From a checkpoint of a small transformer trained on Wikipedia.
Size: 8 layers, width 384, 6 heads of 32, MLP 1536 squared ReLU, vocabulary 3322, 14.4M parameters.
Architecture: rotary positions, no biases in attention or MLP, capped logits.
Training: a variant of Muon for these matrices, 787M tokens.
Each number is 128 + 24 x the weight over its row's rms, rounded and kept within 0 to 255. Layers, rows and columns count from 0. Numbers have three digits each. The size before them is the row's rms in percent of the matrix's.

# layer 3 MLP up, 1536x384, rms 0.221, rows 188-260, columns 96-191
100:118108081172131154133172097118131133146139151120140092086137092116107153141127133138065137138146145190128084152085109097096134133125158137132098142131109129124139141124108104143109138130134139090123124122139107138107133163138125102135115165110137128142156109135095101104132143120145126193
092:122162072084067115151112131180090105166131125134102116106132176113127191124071138152128115138150186134132117171142114126141141125152130112178118139132116124158124131121156118110104089089123131118157128123118169119127137141145123155146148122144120145102145113093128162122110124134075102105
109:092109136164131120142079121143159137122149108131173163146117110104128124117104146119119108141155134175143165108112106137134116113123134127133114106144154149113192116150134117106155140102132130098163155115092100106102185166138132117150147187107146178141150120130135101136100135111081115143
111:138144096135100155117081111154092110071108106136114155142141119137126131123150155133105152127117148140129115148150083124098135137113107114099140117110140126042133186103107175145133113113049120141129168132151100123121143153177120123110142156163132124170115154142110143128114143096128104136
105:114146172145116098095096091112135139135108077149138167123100108128109087132162097127100115122136159107134097134130150104063091175072155138102096117077123106142166135158145125128114133140142108163105127121121120110140154141129124150153135143098143051142117125117144100139125125126117157111
096:144116163110190104133151150134140130174103094098165104131116145106098086138145151117112129077126125096138110147147091136123153108086132138168139131108130145135172135159148090109082181120106130115144178105109113103097135166125135134139120148151143164133123154121169154152114098113118128115
101:132102164119128167104103137113145132104143116090139159190129096104144064138095138155165141131085153111139128125070134101140098137114113099134121142149127126095150133106136158136125122129140148112117130101145150137134080163122110132119120124143149096124144111130108135140133157101130128107
108:131125093132153090146104136105123176136126060138116110116123110082119112106119147149132112158152133157093170145136140129126148107180071113174127072074127149123131112143093096124128120144162113175123103091162105142122101128081100140147118123111156156166126129136129104075132072075136121115
114:093112133158124096093141115124156120136134033093136137133092113151153110136145126148148120167084130092136114121121092122119112136127105136128133132124114136122095077153160136126070123116106173138159115091093103113123154125207114139147129155107132104156109142112118138139119138091130134115
078:141126095147071118198116129179107173141115113140104090111117137154133128117124139148135120131070126123123140127139117118113120101142143143079141117104143119088118121084137152128093155137159156132154156126129093120149132138113172105108131117118137129068135158133095109133079137117139115187
103:109131114135143158095165083121130117124141103122132170121106113134119142124104125126147136151101115129135061158110113102112105142125181137115117116105126133111134171150160160160137089117139106102147098129097102154097101139137115108115133127096102133151108120136155135096147108090127098139
099:133132140138125145121100128143153095134144141087176152188118137161185125150132098143120154117150160144139113170159153114153106120114146180166130141109131149157124134106094135122124121150138111115135142152139151137098161131132104104088140138135115120166157103142132136121140067103193179155
091:147094099128119123131093106104136160096171141157094117115146118146151164100161077150116194167126142096096117160139144113154118107132132093095096129129114119086148178153143134128131083131104100133121120178123120118155164115148086094080084099154157154139098122118144109166103119115145115130
100:145124160136111129166136121138084082118140141107136148128138112106107116130146110141088122147117137110166126123182143097139148105101156155130158105144111172152129164148127120129139140090135119150144138120146130162141148134128175097148123124157158113134135161126113104145107112120145118141
100:090105117153168146129109113192131131092160108088088121095141110129101145120126114119129124110122098139131067139106162119148074114121120132146140127133127136115110101113169146143107175143129142151119083127147139149132127162175078117133140112134163138143142093101165146124123145130103124152
098:113147135153109125140143158130110099144149127150143073144084166118125088158116155138142120120125149106110135113108144103158140113138059118130122124109122084143094130135086105079118112091146147124129159118099173141080139125140157142123132116158136124132111116088095119147114168151121176096
106:136141121129113116113147095139122127146147116123087120172091127134114142109094148109127075165133135129142147128119122164167107144109135058137125090129119147132129103145138147111115151127113117140113089105068122110169158120166091149093108141108113153138161127134116128101159121095124137163
094:145109119157090144139132134152138138149103134098077094135139213106163115098137153130122110128104154128121152177132100124124137153141103106151126153128132106110139118092176086136150140145100121121143143100131146127124127142100120117126114135085151123106144111087139114143106181151135121161
109:136137123119134097124152099119117155107115115123152150144083146138150092111111112148118150171089097159149174146086175124119140116090145141108141118110124111117095132101159116151110109098089155136144130118153123127140122131156157149135158114138143113103161127147126108138097130135189112131
098:130098147154116177167134128102090116106101149149158086129145128129135152159116138115116122096078115119127173155136118113103129096130123103124098154114117182139159102127135165169187114083138165104094135105159090098114097069162103155139119112127106151120145188158094143096126118115145103131
096:125128147130120145098142154123129081117108072146094153146133116168095137089134143124148154135131148122128134129117143148148126156127098139128107135129200132142122172134120153103123077126133150101094137144131149137151134177111140117144132153145130143116156104129063051118088131151107163141
100:167147101139127137160064076124193158136135108108172124143119095121106109096100174105139113137136162137070126146128107163101131154129118135151120125125147164098142142118122115147132147123116152126116122163154129124114137104099133173117145146136125120129136074164176143205127117144104139148
100:201124117140129128126112119120124148092138097156125135142111100111139138128144084134142118146166156161146146175162106134119111156147154124131104169136105152138129108119094116104156131100137077148128139142115144071138102093134112062143155122127139092121150109134104142118181123141163130184
086:061084118128111118168095103135112112103117151152094073087183170123100138171124143127110155138111096169155113122168114113104109088094144113123117147109122126116132111073097136104117119162163113094093153088113129178156123110122095131117130121149107137116146167114140131138137148129156117135
106:172154109124079114107124084111142108111100047090146152134125107148162137131154122115110102160139104120174089151111101118112097111178173117162097130151099163146106103118145118132107166188151106102143136121103165108099103112107147130179120125143135122140117101129135131119142174161128108130
108:098137144122078141122127111196110109137107115123116134091125140126129144146087154122159098133131167135138137113135114237102104177122149143138136135143141155142153170107141166142142127104157146074093141118114109121145139130094109155123133127141135130131171139116157107122176091107120126104
105:128138107130127093125173125129146107049128148147149118132067102136098119144127134153085143113137141129106175104090137137143121138097164141137125130174147086127229145113122125118120139096142119145122143087165098100115169134131141120056131196124122110133154138113090106098100146099099111144
104:137128154103134199120141117106100102101124108184096138150094157135107173113173134098134106123165113132147118113146113141127130113097137142115137119096171126137184170099146166134102119168096110136141141126156145102128168109117122130123113122112109168115121171113087097119105138150121102132
095:117169132101106107133122160116134098126111121123090125170123134100137115147129170136191119137087134165133132137141128145131144122145148166120118148163191130147119155143084098129108132148155132154137167125182111155109123130123114139076097112187177151113151146141126128132087126108106105112
109:150160154127145115141125138138133093103152126106131126127129164121149154161144113166110143143090104139124125128120173234132127144152147115113151129121138094113107122122088106152155123137150121145093140124109087096112116128174139126104133135126146152096106150108134169118101150139202120092
097:106158117111160127167123124112150128113158162130155110101160167126134125133131096082140145142112134078120107126155118043107084146104126142150093149145116165121120100148139136176130132146109132145100113129087056128134161124100149158085097159123142121183159125118111114114160111126104141148
088:114146103151165081091105156121092116095121112098142112137115142107119094130139150151067159138138139111151103115125127096146111130131130093120127130157129120119148131135092136121131096078123118122141131148119122124144135086109138095148160148136159134147118145097134102171100101133114132113
098:105106148140105174112142126131164127115185063125104122114129133093152128151125131134152159153105164138126139129167114133145147104159125137133138158146133113098168130083131104135147100147157160144123111130141111104124155134148130131139118121134177120058140094139144095104114111168101093157
104:139169144111106156115137138119129120122095098135145111064162124135152120166151109160145124105131167096155172137086133121145130151136138100167128124115136126102116156088124142116120108092122143141116136132117131125139114165123119126099121092135143149124103144125178130098076141122176177149
089:113107140154079146147139120113118119126111137164103139104131156168123145165113110105112200132144128123172091142110091148094097155093153110142159167119131113094133126135152097139134097099143149125154104160125090181141116139141083096126126113142134121120139128132134130124133148121153136134
091:128131098155116137143121127135114128075145133106160084137139138109156121171113144149127108153074150101113132133110131110138158115134108133130132123130159141138167118136092163181140138123167117124104131117106129084159086147107134149124153108105144116089123129146130120145112117111098136116
082:140109145114139163113148141108111115087130135105110138122101119119144127135097124114151143099072119092150101171112139141171142104118089130144171136172102136139122104105148141158078077100123160125154119134088141121124141102128095164141158136146176161088113112146114088102149141124096096084
096:147169126130112158117152108129107172128115131153132124151085133148083163130140124135132102143112138126096113127127139113163106142124158104185133135145137100112113093101116133170168143132156145133154102170114133141162144156149119106156165115137089077177140155140144140088121141133146092134
097:142144163130128161082120141152125180124145100117106093138091128113166145130057174133143157148130131150118112139143118159127118098134132123161140076122134146170137183116128101096102143111134122147147112148122121129141079150131115117130136118162095127130156122129164147131128155141148110093
086:118114151151112127138129137191124120150137142142107136102127111115107128150098116129129132145118128100125113152112101145134125187169088100170123123155132127130133101123109115112148116126139125155120150117124146133122126145113140148150142108179102136114186147149135091122086169142136155135
109:106125123142123140093149125108127187099138126143142137157139152147138162055115146142095083103145139143109114139134123103116121135162116106144169156120169122127145178136147123106108130149111116139140158148164092123111189119165137160126118118150127133087119112133138152116140141133127136137
116:156115119179089131114164075181125121116099098122151098115107117078080152160161118092142146119153164162114113114133127109137106126104069095111124119078138152120134129136092183148141161105136165142103134125103144144131160131115153116156135135149140148070099139087118133084116138125105088079
088:133135121133157156153131141131155096145096100100140151106120122161116149132144119093092118157110153142135119142108146093132108117137120151095138157140147132135110117148124109104088149104096161148119135115112142104137126152135133135106141098140149145127098148137138115144182079131110096149
090:166117100134118125138115104148159154119159119130131119152160122074112164133129111108159129102116114113077143139133101140129128147135125110125133144139118156075161128145098070152124087151144145149135139125115136124144151119114136093161157128142130115128123116149127098135076056110120084145
081:138120100127132136103127140143138122128133114128130127145110117118108158106125128132127099095133097186161126154130142105153110116135147105135132134115099157137186125141118101159148144101123126131141132110116114158145110151125144098160168130117102111095155148153169108121118106127117147148
096:146148175123126104134136158145142118136094126132161112124144125155122116123145136098150126152077126134117156122112108145147170142113136116126164136126105152162109124148139145150089154113132151145128163129130117103079104139130129140125127129119166146164133122145133148112093138137104143102
096:076133146123152144078098148160133155131138139131099103126110118157159130134132130112166132127089110133120048169155149160076103103125138101136135128150174154158123144103143125134120147109141154178144112132152144134104133131125128093141132115125144133122132101129124109061112115112128167117
105:110124154104136098167115154130114114087154120109105129134132178158163153138116150157154116100118152139159172128143143114123159148151143123128137116107118123110134137140116116170135171108160142146107124183126122094132121158177155110140089165132131146147161163156125101121118111114122115144
099:108097132118113106141124093120151146111110141127152088129140133092119119157121173127162175092135114128140130143121144139114153109147136075107109128144128151115112117106124168125131147091120116147089143118165121126120144128118130101130134093146103133105100122118122131126145104110121132168
093:098127144139157146094123139142119113136119123152099128083150153130142133115098159161097151157142128124148137167113124133148131138115140057162098136144123120121153119128136117126113091096123090132169090158113146161115123113131160138118100120124170132118143139119098148120143139107108149181
082:153161151141133132165125126141123119131132111150175123139159146141106107135146128125159144103109158113096110090120134104137132142121118148109156113108110153123162140155075125116113090099167111147106171105121139147156132118151127126130129132161120104110084132083124147131141127153149149121
108:128110091108120109113085148113110141116164104125157112129142133136131159155142160128151177091136132112145124163096131107128135141135118119081100189101101125103100156105131131120123150107135158133123110108082133132098124103111143093116142138128121167107116130098104125184163129090124123103
080:114136107152142131113121141146117119086131107169130133101167161085161152164107159128124119139130090096134132191134134114109160131033157140113120128137134138148186116167111095132153120088153095106120122117153109130127120109103121135121120127137124147127138130096132173163128093123142105165
096:104116098143104119162099121145125146104124133126157126083144145144107115160154090105171156139154116132124189151147099122118135138134155154116115129135186129157122164153137152113118160154108122128122066119160119129134159111136102143149155090098128110147086125128100140144101103109102161103
108:102086102112161172085101154142135161144124121110105160107152145143085138143133142116135150095144166165120091094151075111118105115122156150100144129115129141115146128140147115160149119064150138096115082156148163130072120119114158122088116176144149113158126151130137119135116075104150107148
092:104105139153143177172138172136131119091082135124136120140165128141096194129133148141148113082129120145106152126139128119106182115118171116137139134107126097103125105134166155134081139113142107090166154136116119125088169161125176118132128114120112106118219158126139164107093095113127136147
089:123133124133120152134166127168105092117134117142068165108152133134106170083104113151116116109146129088114147134130118192123169153119147154158116152159138118141137097152081098142169152081130157159146126094113164093100131150128134165126174137145144108126109123115102149156086164136101087118
100:109112138073125153132143105139100139127106122109172127118128135144110134167142135155130181147136166166146127135109194093130137107161082111152166153161152116104098157104111131119137164168136150072141137134119122114125148114102126125155139140109149129114171128160088156124123144148137152202
103:152118162112108141128137134120127103136153126131133156132121083152128107164149152101102103135093142092120132135177104103076102129098118122113189137179162153130095136133149143168135148136131145117133175132127077104120106082150092189123121144132128128157106091107138109135124127120144146126
091:117122138155114158120123143143134166126118103129129101154124145106127131135107098122104163139083099146124121097119135123106130096096136115156132107151110112098157105132137117112169131108157137084091181144127123137098161102122142110119098138133148115147143120123165160136085144110134144128
089:128096135099102127116135145120104157113142100182105153100126101114180168130121145147092192103151138119119147113140132118110168111134141120107071119154165127141159112111140113116097146116129192133118144143113135105131124117131138161079147141093159121144106104128141113143139134159112114153
101:132132097147148131106128104146155122113100139098120127096134098102110133115127118073129111123113110167121060165120140151138095120110092151098117100125110118071085153109151158130153122108153104168114137149130127144127145105164144150158110101123100142133142113143101135153113130124128111137
096:150145123119127100111159093146118121152100132130164131169121142102154095153137162120162182157112104145120092144120112119139165138124138101112128135073168136093102117166124145112166145134134141107123163084122108123097160101159085100122079112190106183147143121133125122128085131112157183155
104:127131076123080147123191132130140123111142148102122097129134135182137115151128146112119091096109092130137154129074131137115159113089146126122149115160173139103118164134145115141112124191162125126128136109152138122137113120137154141149143111092095138110154118117129117131089102103091154150
090:064125117116128168111113123100150121083103081169118126109119085116149149122104117147137085134098124124141171135157122140132134178105137088106112153115126165131159121135112119096104171133124138127132130131146103111121172110097089092099099130146097117132120115133165129111127165141130135166
098:115127133118108127161130110122103123135130146098150177161128107163156142153094107144114091149132107143132129101134114161073103120164141126168128144159135098137110163084116115167119148095132131114117135132139111097116134122126134131074164136130087112152156113129163170109154122145167110144
097:140141107179121108087108150127105128085105140141095145095105176114153141112129083111170143152138175152151098110102159096128195110122085126148128141131132104168210151145153149119148147123149136105160150099104129176073148128121122123122172104149082151124110095149111134086165168122176130133
097:074147135104103086110111143145137117145107161101142078092092159158149157161123160130122123127102166137144117121117164105134155137113151124102165110139093135122125138088139132169162144119127118114133166157122127136080145149130103154139138126110097156127122127140138118090145127070147115202
099:109102157124123151130114163140102131129151146203127181157172130081106163127146159132140147110168123154142154157057134114143134111109067107095062147092093143069123124083106139118151082135128179135158197110143129118057120101154119127151150142120123125150179128128131151143148131107117145109
091:133107120138142111120127079091145150118135148095137114106119145144119134117130080116192110120103109131103145164112131132112228141152120096138155146112137135111178129088123129165123101127133138088085127177124111117158158131167133097117127118141099145121078151144129087113115127129149105133
106:085097108143114137112113133109129140170130110145110134120083124137113117117092121133130113159141124171125123166180106123130134159161156159170113148130139137099142122173150113101143153103130161132135095105120151124136135137148076130118090140148133084138120111111141143121121076175136116140
112:075121153101154110113188111162113123143166098129131111139095062150119151128108125110154149171144127103130116107136133078147113125131073107121155127152128160144192123113126178120122163170120130146113113102099117113138140161147096144089123122150093163165146111167109126126176151119118150121
113:102120159125133099122146107094139143130153139148163126100134163132134161126110092069124114163142186123128110137148153176130137138105142108133130160104134084123124124132094142142138153116111097126131161120090113146130155175141135132131150184119165131117123101106131112100144129122098134092
# layer 3 MLP down (transposed), 1536x384, rms 0.219, rows 188-259, columns 96-191
108:100136124150129159119114075146140079173161117124180105140103144084135127121130120117126125129145131144120105105172096148129086129115141112135173122117143116117105184115141110129145140100121126172124112125219142138116149122106131149103112124130135147132140121151087112128114116102126147116
091:098112156151164136112105128137075127066158127149106143133171121132103094101121103107111117141111149105148105140145139129096141104139143094117103105125147131124114127126073098125138151098155119174154197164094127127104102107111116149128169187159127120160103140148086159119108155141130103134
109:101128093104141147137081128120112178145122148088115162140092116137114142157178095131136167133117083143109141126086146156147110141127121147046128091097144123094151112164140137151100087135138150118088113116117111164138131127098156157162108125121130123143168135109139173122121162112146119142
110:140158143147132121162110127092143167158140115094104116125098105132135077150129121132108112096118160089116204126139143116126174139113157161158194130142115124116113095120124161145098132156162121136108127144127111106120127089144116124095081138102080155138153160140131126112155101100132127138
107:135086143141172101133103127135179145123112128106131132074138137112185127137112100139139123082144118141106178132129143133144150128123093117105078127126138149103126153110104121095100141158149123145097166089132101143122155131189106134131174142128132125113114135140090121151109112146135100123
097:131136104130093125159128097140125121119139106134094147116135131132136145089132115155135143126143118184108166123157083129135120105154164097133147119108119088157074132122143140147164117171111142085166156067146138130141167125117121076143173131132119154178191141115143113143150133112166104134
101:164092136127112124170139119093133127122109114106138160128213109097095140095174077135155121127110142124063150116108089160184146098169137123108151094145136125141108090133137122129124161118155129086115116135118098134149137173146146124146145093138121108168174169126118137136108107138114109109
106:162135108147128136120102126100138159122120108158086112134124115108134116113125108146118138160131128156141135172087141145126127102097128138134129121084176151114137115171145141124082117103137119148153098160179113151125125139111177122173070164143078160126149138128113113154151129105128122145
113:137128107171116150154078150129088101128146077122138177112124075153111128136167188177139128134130116111146144117085163166139146127141152135046106119154129121124112160161109124114134111119146120120096136167066098176101148135124163143110137138124146153143183087140144080143121123113124121149
088:107167131114118121153152139123103141144133098198137139116128146151135130128147135109164130096139139138155127149091126154132123122139113121170095094102122153081142148181109144110114145128140124107143087119135147150171106127116113134106119115179137158165101152128092126140104125133149135120
103:163108179118121117135091093097139115137177107135132135171098091131137128137163126136127141140131109127120120150128135147108112100072128112131093102089077095138120140117118151129149139132095120071118123154126115108149116132085130115117131122144172155128109134157156097109166141190152050152
102:103165073124104156112139133159102133120169179135122123095117153140107149115119186152156112120139095109115131116140131110130131115168091140080135087149122112134143114122162102131136161169124079081129107107120155173115140122119147111145116130162150116138119166116153161097101125122120149119
089:136131134130128155091137106134119140146135157143135111111124125142133105110106109095107106145081151095127144128111159122126133096158150139121115149079123111135129125121129137169148150129150148109135150120110101149129165145107149127123139208105102125109111127147119103152187147155156128121
104:134157101163125142126122090171116130091162153119150142142144113103105139127109151135152173143178083130102122126118129107137132112083167120163124113097185128115151143124149129124059099129124156093100114137105136141135140144119129113154145146115146142138124117126139093127123151112163132098
103:125161151116128114101126153082109134131103125136086123076147121102103106101120166136142112091072108150145180128116106090111147102142110121132172147133162144160122136103104110163153137126131129131126100144104102106120147090122128107144137120171125127140170178074090149164159151112145091147
084:126113117114103118111098140167142128154140118124187121131154153101128137114082173123123144138162096089139106117119151109134119124105144145140078143127118081153127151125158149081152142114201104164144109135133132131108094201135142151122116117150106103162117148144136139116122142082099095120
107:104141171161116119137147100106087130128143161113130127133109115166155133159162130146136132125119118135119100154127139124135148139118140107125116135144095109139126112108122157109155103189138153179069157138142094129117153128128113114191131128115106074156113137135076161124150078077092115147
080:180123154133151184121109122171103113148108117141122149155096143124150087116164118158065134167126123110139105140120108088134115127169146137127099125161130126151115094146104144107098130118160176133129124145195151131165094139104099130113154143152124128150214162113131117080131073098091122096
103:117131108084120120138108117151102154130123122120112107120133161121146120106108150082103180125105086109142155127118098155093132080091077120140119133181162136133113135102145099105141118124145116154152097141101126148128128105117122139089147096115118159123086139088113121118136100169109154124
102:135113126133124114097164168143116154148172150137104186156085105137072076125120118082133135116112164159121135123137143135153132138122130147147102168150136115091115123144135102105172149091123112107103125126161143153129137105084130130146170094120123108114115118082165110116132124123152120132
096:120174132120124135129138157127122177139156163150141102143126130112150131104123140106108119132095138116097123134135128098127126120104161153130113139141178171136158121155117128128130133097149113097124160153132125140157134117138140150125154096102123111149126152103165141122144124107118123106
097:148108105139117096130156118115108153104118110140150119093116170116136140129142133166150131140127100113162163075161169145111103135116157131113163143160115084129121125143127172124124133148084108154138123104125150132141147137145159138180113103149157143143102132141104149083126130114139087102
100:113106084126179111127143125168122151142146139134118164134144149166163142097141118109079088094113109119080140115133133166082152133124138151119100125120143087116152141100092116131164130116175140111132133104122104137107125164102086180157080184127090130134214120132143117126118120095102156142
093:178166161150135136171108176126115143161140114164134117166149118099116132137125120099139178081115113099098114133083112176161154096123142097181131128162083162125097115138122184138114113124111119148155179121130115117144150139124121119160102141099135102125078144107157099130117138160150146141
098:104103138120109136153133118149162094144111116177122079159163124142125128127139125121112119173178135090115123143126104120138100110127098142125129098158110139126132157136101096173147163105157177106106104119145116107124096131131168122144104135090137114170127156133102124124147138134158129170
103:145148168146147127163144124134135109100114140138090181157158141166139130125124118098116116149151101135147120074127142137149140120145161180141125167139164116102101114102122158108141095149116147113120123097099142116181127134156157104134122107116116106129106138145142157094120136142144146130
108:146201165133103149111119152130161128131138147159079127121142151122151107146160194146131137102081075134112147167115087116126120082132119159129126152088075084149126142099095101115116119131141125129132120113106150167138122156106132100152111129141091110089123134105106116143132127132165146123
103:129083091151118091128123123146137104129095131158144092151097089134143124110137144159073130150108139143129133110140166112124164110102130103169105102170144119085158112123126149124127127139160147112144154147109118145158117123130121139136113123144135132151155154190145119115163150079166123149
078:125150099160093084139101067111120128106132101150114099112159142097129179122155182100109134138122127125122119151132020141122100107137144121133143120152109131094093072106126098118128153149120130122137135147100125104121142130159149104122115129064152128130150126128120128170142151097119099133
109:134131153123145139120153167086145078133175105117116088128113099118164084145149150140127118123135094133121121098134209124130098091098099140122189112119090127164121112083153174167163161133174086120113137109119180164143176085129110176136085132163150161120125151132163137112101148128128131109
098:137136133128106099186130156157119123098110063113136125128097104084150157073162185110171126132096122112118146157090092145115107157173125127142128113102095110106138098108125125104132135161148112178138112103161155118129138111155124151174114121133154147122108137134165111140112111141107078093
082:117150137129091133080151118157148115129116144098153141126149148146138118144109120145135123113100133110160119115162147146110157120162082133145152139152123119145101092124104119149123124115192106143129152147120134084151111139140137169141128097171165161079109119122140132109158147138117146133
096:162131169146153121162073142127153111137123104099121127084109145118130138117127166138139125113129131149062150123149121135097148152128137135119177118141133131119107121096134144115149103135139103146130125110147086103110089117113075118087152081147126121134143105154141151144135114159126087141
109:154122176098166173122152111153121108069141126101122138136111103156082128136160108113112101127109135127154103127161130143126144096116113191147132091144121119092130138111152142096158117136126132114124154090120146118123078129136123123128120124124134169129139100179129105138112130140096126148
097:159097103171107111131101112134156151109130153156097118095136120131126140137128139101131137111131118097128137102134119166128120107150176111124121105115156116074132122108149130163101078175110085150120127156119144120154166133121114132060123150145109136113171145124108130129117103106136075097
092:157111167116077119146124145140140136119146102138110118151125197133107144120111122150110135164112133144134136148103137163107123124143173158132119129152184110127116159112150134145102154169146135080094145092112114139105114135146094152115106146135120123091134117108115125122096088133124141121
077:173103145128102105153093123139123120164129119156191118124132147124165159122132105163126171118115128089052143101189155097065157174117150154136084130083154162106121125157124124096127155117163106126124164155135122104156127153099129072114123133095118136150162129116163141147152129111113186160
098:111151112132104101134119188142088157117111148120159080116125067162139103135136106154141136137179084146102131154122161150103132162190115106096143153068155111108144145171137121146152150110106123116108115122130096107134114108117130139110140121145142123138109142146106139120095162090117133136
098:135154127139141049155114140138124092154125130126120123082160114119102135126174157099139122105132148173122118132150135062138086154123124132146111108160147127125103121131154168171084154123166123126142099123131133144096149130133179062124135102106126144144170137141150111180141142152128125156
088:163151119141161152150133115104150127132146160119082156144163144118118112108110116103168113161144156100122123120142145144127090073167135161121162086140089134121104106099141112141141128161111151180121143137143111127096108126133102130159134114154138138119069127139093155125144130106126154144
109:137128146099130151087120174130144131128106116151108094117121092155163090134182115161101084109098154149102134134096113146149132125089117147130159135159122094153117107098113138108149117100101150126133156142133137122137131115097103092150175102127144098103120135138115130123149145069146169120
112:105124163156122115111126110143140122141105100114113113128155137066107084129139153145114149159131168129123137121113070118124160122149150116085131124136094154087139122121115147165050161160121156167108140120111154101110110117097162111158174071105124129103144128114131106169123168157135113151
083:135112151137100108150132116152141122122122179112140142137141118115086131152132140135215128131125111114144145160146142157139130101158149101153116143126136142163167100145124120107164139088122112120106071143098162127125097155127102186133118119114132126109147154154133096130135133114126088125
095:205180126136075142142121154124103132127086144112108133121122125103100093150083126105174119137142097160104119144130154109113083090194127152075143106110112114129097147144111115153153133103137111165135102125148136127145105105115126154117149115110106119107119095146108152121143149080137134139
081:188134124146102147105064124135137120132117147125140121054133137123148159133157106122108099179096107097135160153096125144149102117149150122134156163155145162134122110130145091126135115158202140144116100143124129076142148132072133143090092127159113101139098100134101165124140192112141077096
101:175136115094111134141096136101112144123140115102129107136111116114130122086142132172107113143130159154144192117134119140151112133145137118157080115150079097123111135161136112150089115089130148188135135153130123158138075128129138170113143132118126130148085125132159143116127102102142101140
097:147119130114116139137164163130125125149168144114100159113123095176131110113135128114148097136160075125142112133117164110136147095156156100157119137083129133132111138127167125136168152137113176118131153151099138073132101164114171178120164108079106170104153144126150149153142106138140122074
106:125149122135105164107110158149132097136101112183183124144119127174113078124125165121136120169138084148098119140158089103130116140117124143145132111105139134114120119086142103162151151157149130168145141090142130118151117109109110145160110118115132141127125154155140157111086167102128095125
105:093092079123155102134134145146158169155118102122143134132144130096124114103139132134130129154116115165098117097161098117096152157127136124091130140144144179105145127129148136132171147132153165088115153151125117172143133092128170165118145114098117121115156160112150137101109189106094085139
105:148142125122135113133177115147111134147136144126140145113111132152090125129149127125102125162121151099109127097096107110134150121090141135140125084141086159096099154129138128142142125132124124149126129124136121140162148105103121123114151107162135116150103117130136166094099127094115101124
084:181142137149136121131137126124126147132172138135166098126116105136142157108096112112135145141128100141211120132121154136129187163092138099146136153126145152128091117127143151104120153108138132104132104129134180152116102122157106172120134102135136113116156147140141118105134076123090078155
108:079087138156128151072109191130108115145066104171131103128121131135136119145144113084195135145142171141145134132131151051112166099120179102159116149133111110125130129084138105162131109157122157150135127150128134144103149122112176116090146167083140131132147137126143118168138116129108082109
081:133131115163107096137160124140113135171169136104128143135139129108113133113131111137161115117136150149094143120119081111112132106123088117117112095102150083155137149118143128099087098159119141165176114135131080130133131125148123137094114138132127138092125120097132120180128097109182118112
099:129117109131106127110118203152131145137134112112143139167130153131158099121133142170125133159121106142118100131097064117116129116097116117185140164149106155120096153097133060163131123104138116088117126089158098138123128080076134168117149089126155130172097140138133167092128111102133086142
101:128134108124115115113170138115133072097076121133135132147149112095167129106140151114134110144111114128151170136108126115104133106098134156111129134107145173115128130106104155098117099146124080134079115162103122131122088162112154092137141115095106095118119077084122099152145169108081155118
090:178078149140094140101137102084141089171119153112078119149133131096107114113054094096132128156128147119103134110149121150161152128116113128126087133157143104134107098055174162125193114120128114141130077108110144109115126145146126114132132098155127117115107082155142147157158151123081100132
093:138176135109113139138150168124132105089174091116144157128179160125134114112133119129128156112118119137123113086103135109151131106105119117098133114134126095108071159099129164131096123160159105137069125142095108120114131165152137112135096143112140067147135121120128175122127150109141126135
098:136120151119157131119111141099112132133123118117120173110120124126105106117140118140126090119114143115128136148081094161092170149111143083150053118169150128145163094116101141153134090128154160161100157120147149144154138170137141104108118140098121129145151091133075092149153066116115172132
102:156099162138117148088088119140124136113094104127123080089139185099141100137114086138136134115108179089131147103112159143164112122135127135148105131131128138165100107118124150111154156120100106121082156117125134154123136177124172132139131099151147138172138114162093146142109089110108094108
081:132115125135137104121133114145152147106130103117079096131128118151129121117164130140134167155130109095155123141126143106146153124140114178137140140125112182129156081158151121098148151153139136121096127138122170142107085137105202097116133130099168111062103139164108145190124134135143094167
081:165126098139098131142140176161161128143148149101120122106106120112147150129116155150147141142116130094139143152128161124077142089153089165107140123174091090142149144146135183091114122108087116139125079139135135103088163136132110104147152128130102084089110138083139135124180098095107142134
103:133140152156164067122112119151147159143136098137105163128130130107102104131136140165127107117137104117121189131139159114132161154099098150110161083115160143170138113124186104129143134124083151156100116095085145137140120120068128163138149125105078111138114128150119102098092115135128132137
101:099127132133143135141121123113136175087142140144114161116131138173086125123097130101116097152108193084104132108091122101095099119165148115127117141150111147053130119107109144130138086131132096107129142146128133098089123162158111149127150112117172122135144134141130131112143137121147130126
103:080139096136119116160121156130152102164115145145127096153127152107137126074149143111156120109116098136155126139130121118116160102173142170134135117120126117139096147105115125150130111153138108114162155107125119159143166117143129102118099119131144145132120145076123136115140131146140130130
095:150088090140127110140152154152112175122121108126090143128093149129116109132124134103111164152118143156158154137094130140150113160091144102096106146172142120105118122115099123152138146118110087179153145144087132152176160094160109132144109094104108098159162145116137164122131129163117121105
093:143099085159107143128089156106132131119134185124122127109101140137135140094207139127119166126172146086117099159172109120148141145089090121093098118126098127135133101109099120113176169138109102108115124150119119140123160104101135115130060105115116134163082177087146136168113125127138131119
100:081119142144132146158140139108104107148128151111128136141095108143125113107132152129094138133108124131097128162088149108113121166121140128129111101100109154132131108112178126143144123130095111090169099101098109149165122130149094113106161116178123123157140156129114090141131181131162180174
093:175136088114153118145129096152114153146094135118137112121119143116076093113147105120113167129141088149103141096122107155159138142128171138083137123133110156112165100155157158073138130143128127080149124147122162130123118126138095121159155102120123097159100153101109098130174095122105133122
099:137117056114153135128133156096122112104107142130139161076088192148131109158165143098128109136163146130114133101158115130114068098149179141096155113134129125166109100132096140105127135160110142128130122135121141173136159101100150133152124097134113122087122106148146120106131139139100062113
099:114196132081136145164130142090135152127151116139131137143108119157118162127122148149171112110117105106139134140113149134155094119079117096122145128150112090173113107105142152120151116166082094109154126088167094154102104121096118127184146152108165124058139100175120115103143161168129131105
104:136162123104143107135137116130134134106116157119135100137088100155116134082191149126148157122148129134117113183132141124054124127126138136102100123130136136136154111113115092146147133129155144143137126128106119133088148137070131159111128129165126147125137135131127099143113090113107137133
113:108117131146104105149101117145138091114143106116111099151093106119146142127169108133080139122128152095170117109100152202102144125132131070145088106116119102094092151153137124129122147114132100168127138102128099157119158140098128120161145121131107122118106106133120141129114120134106138157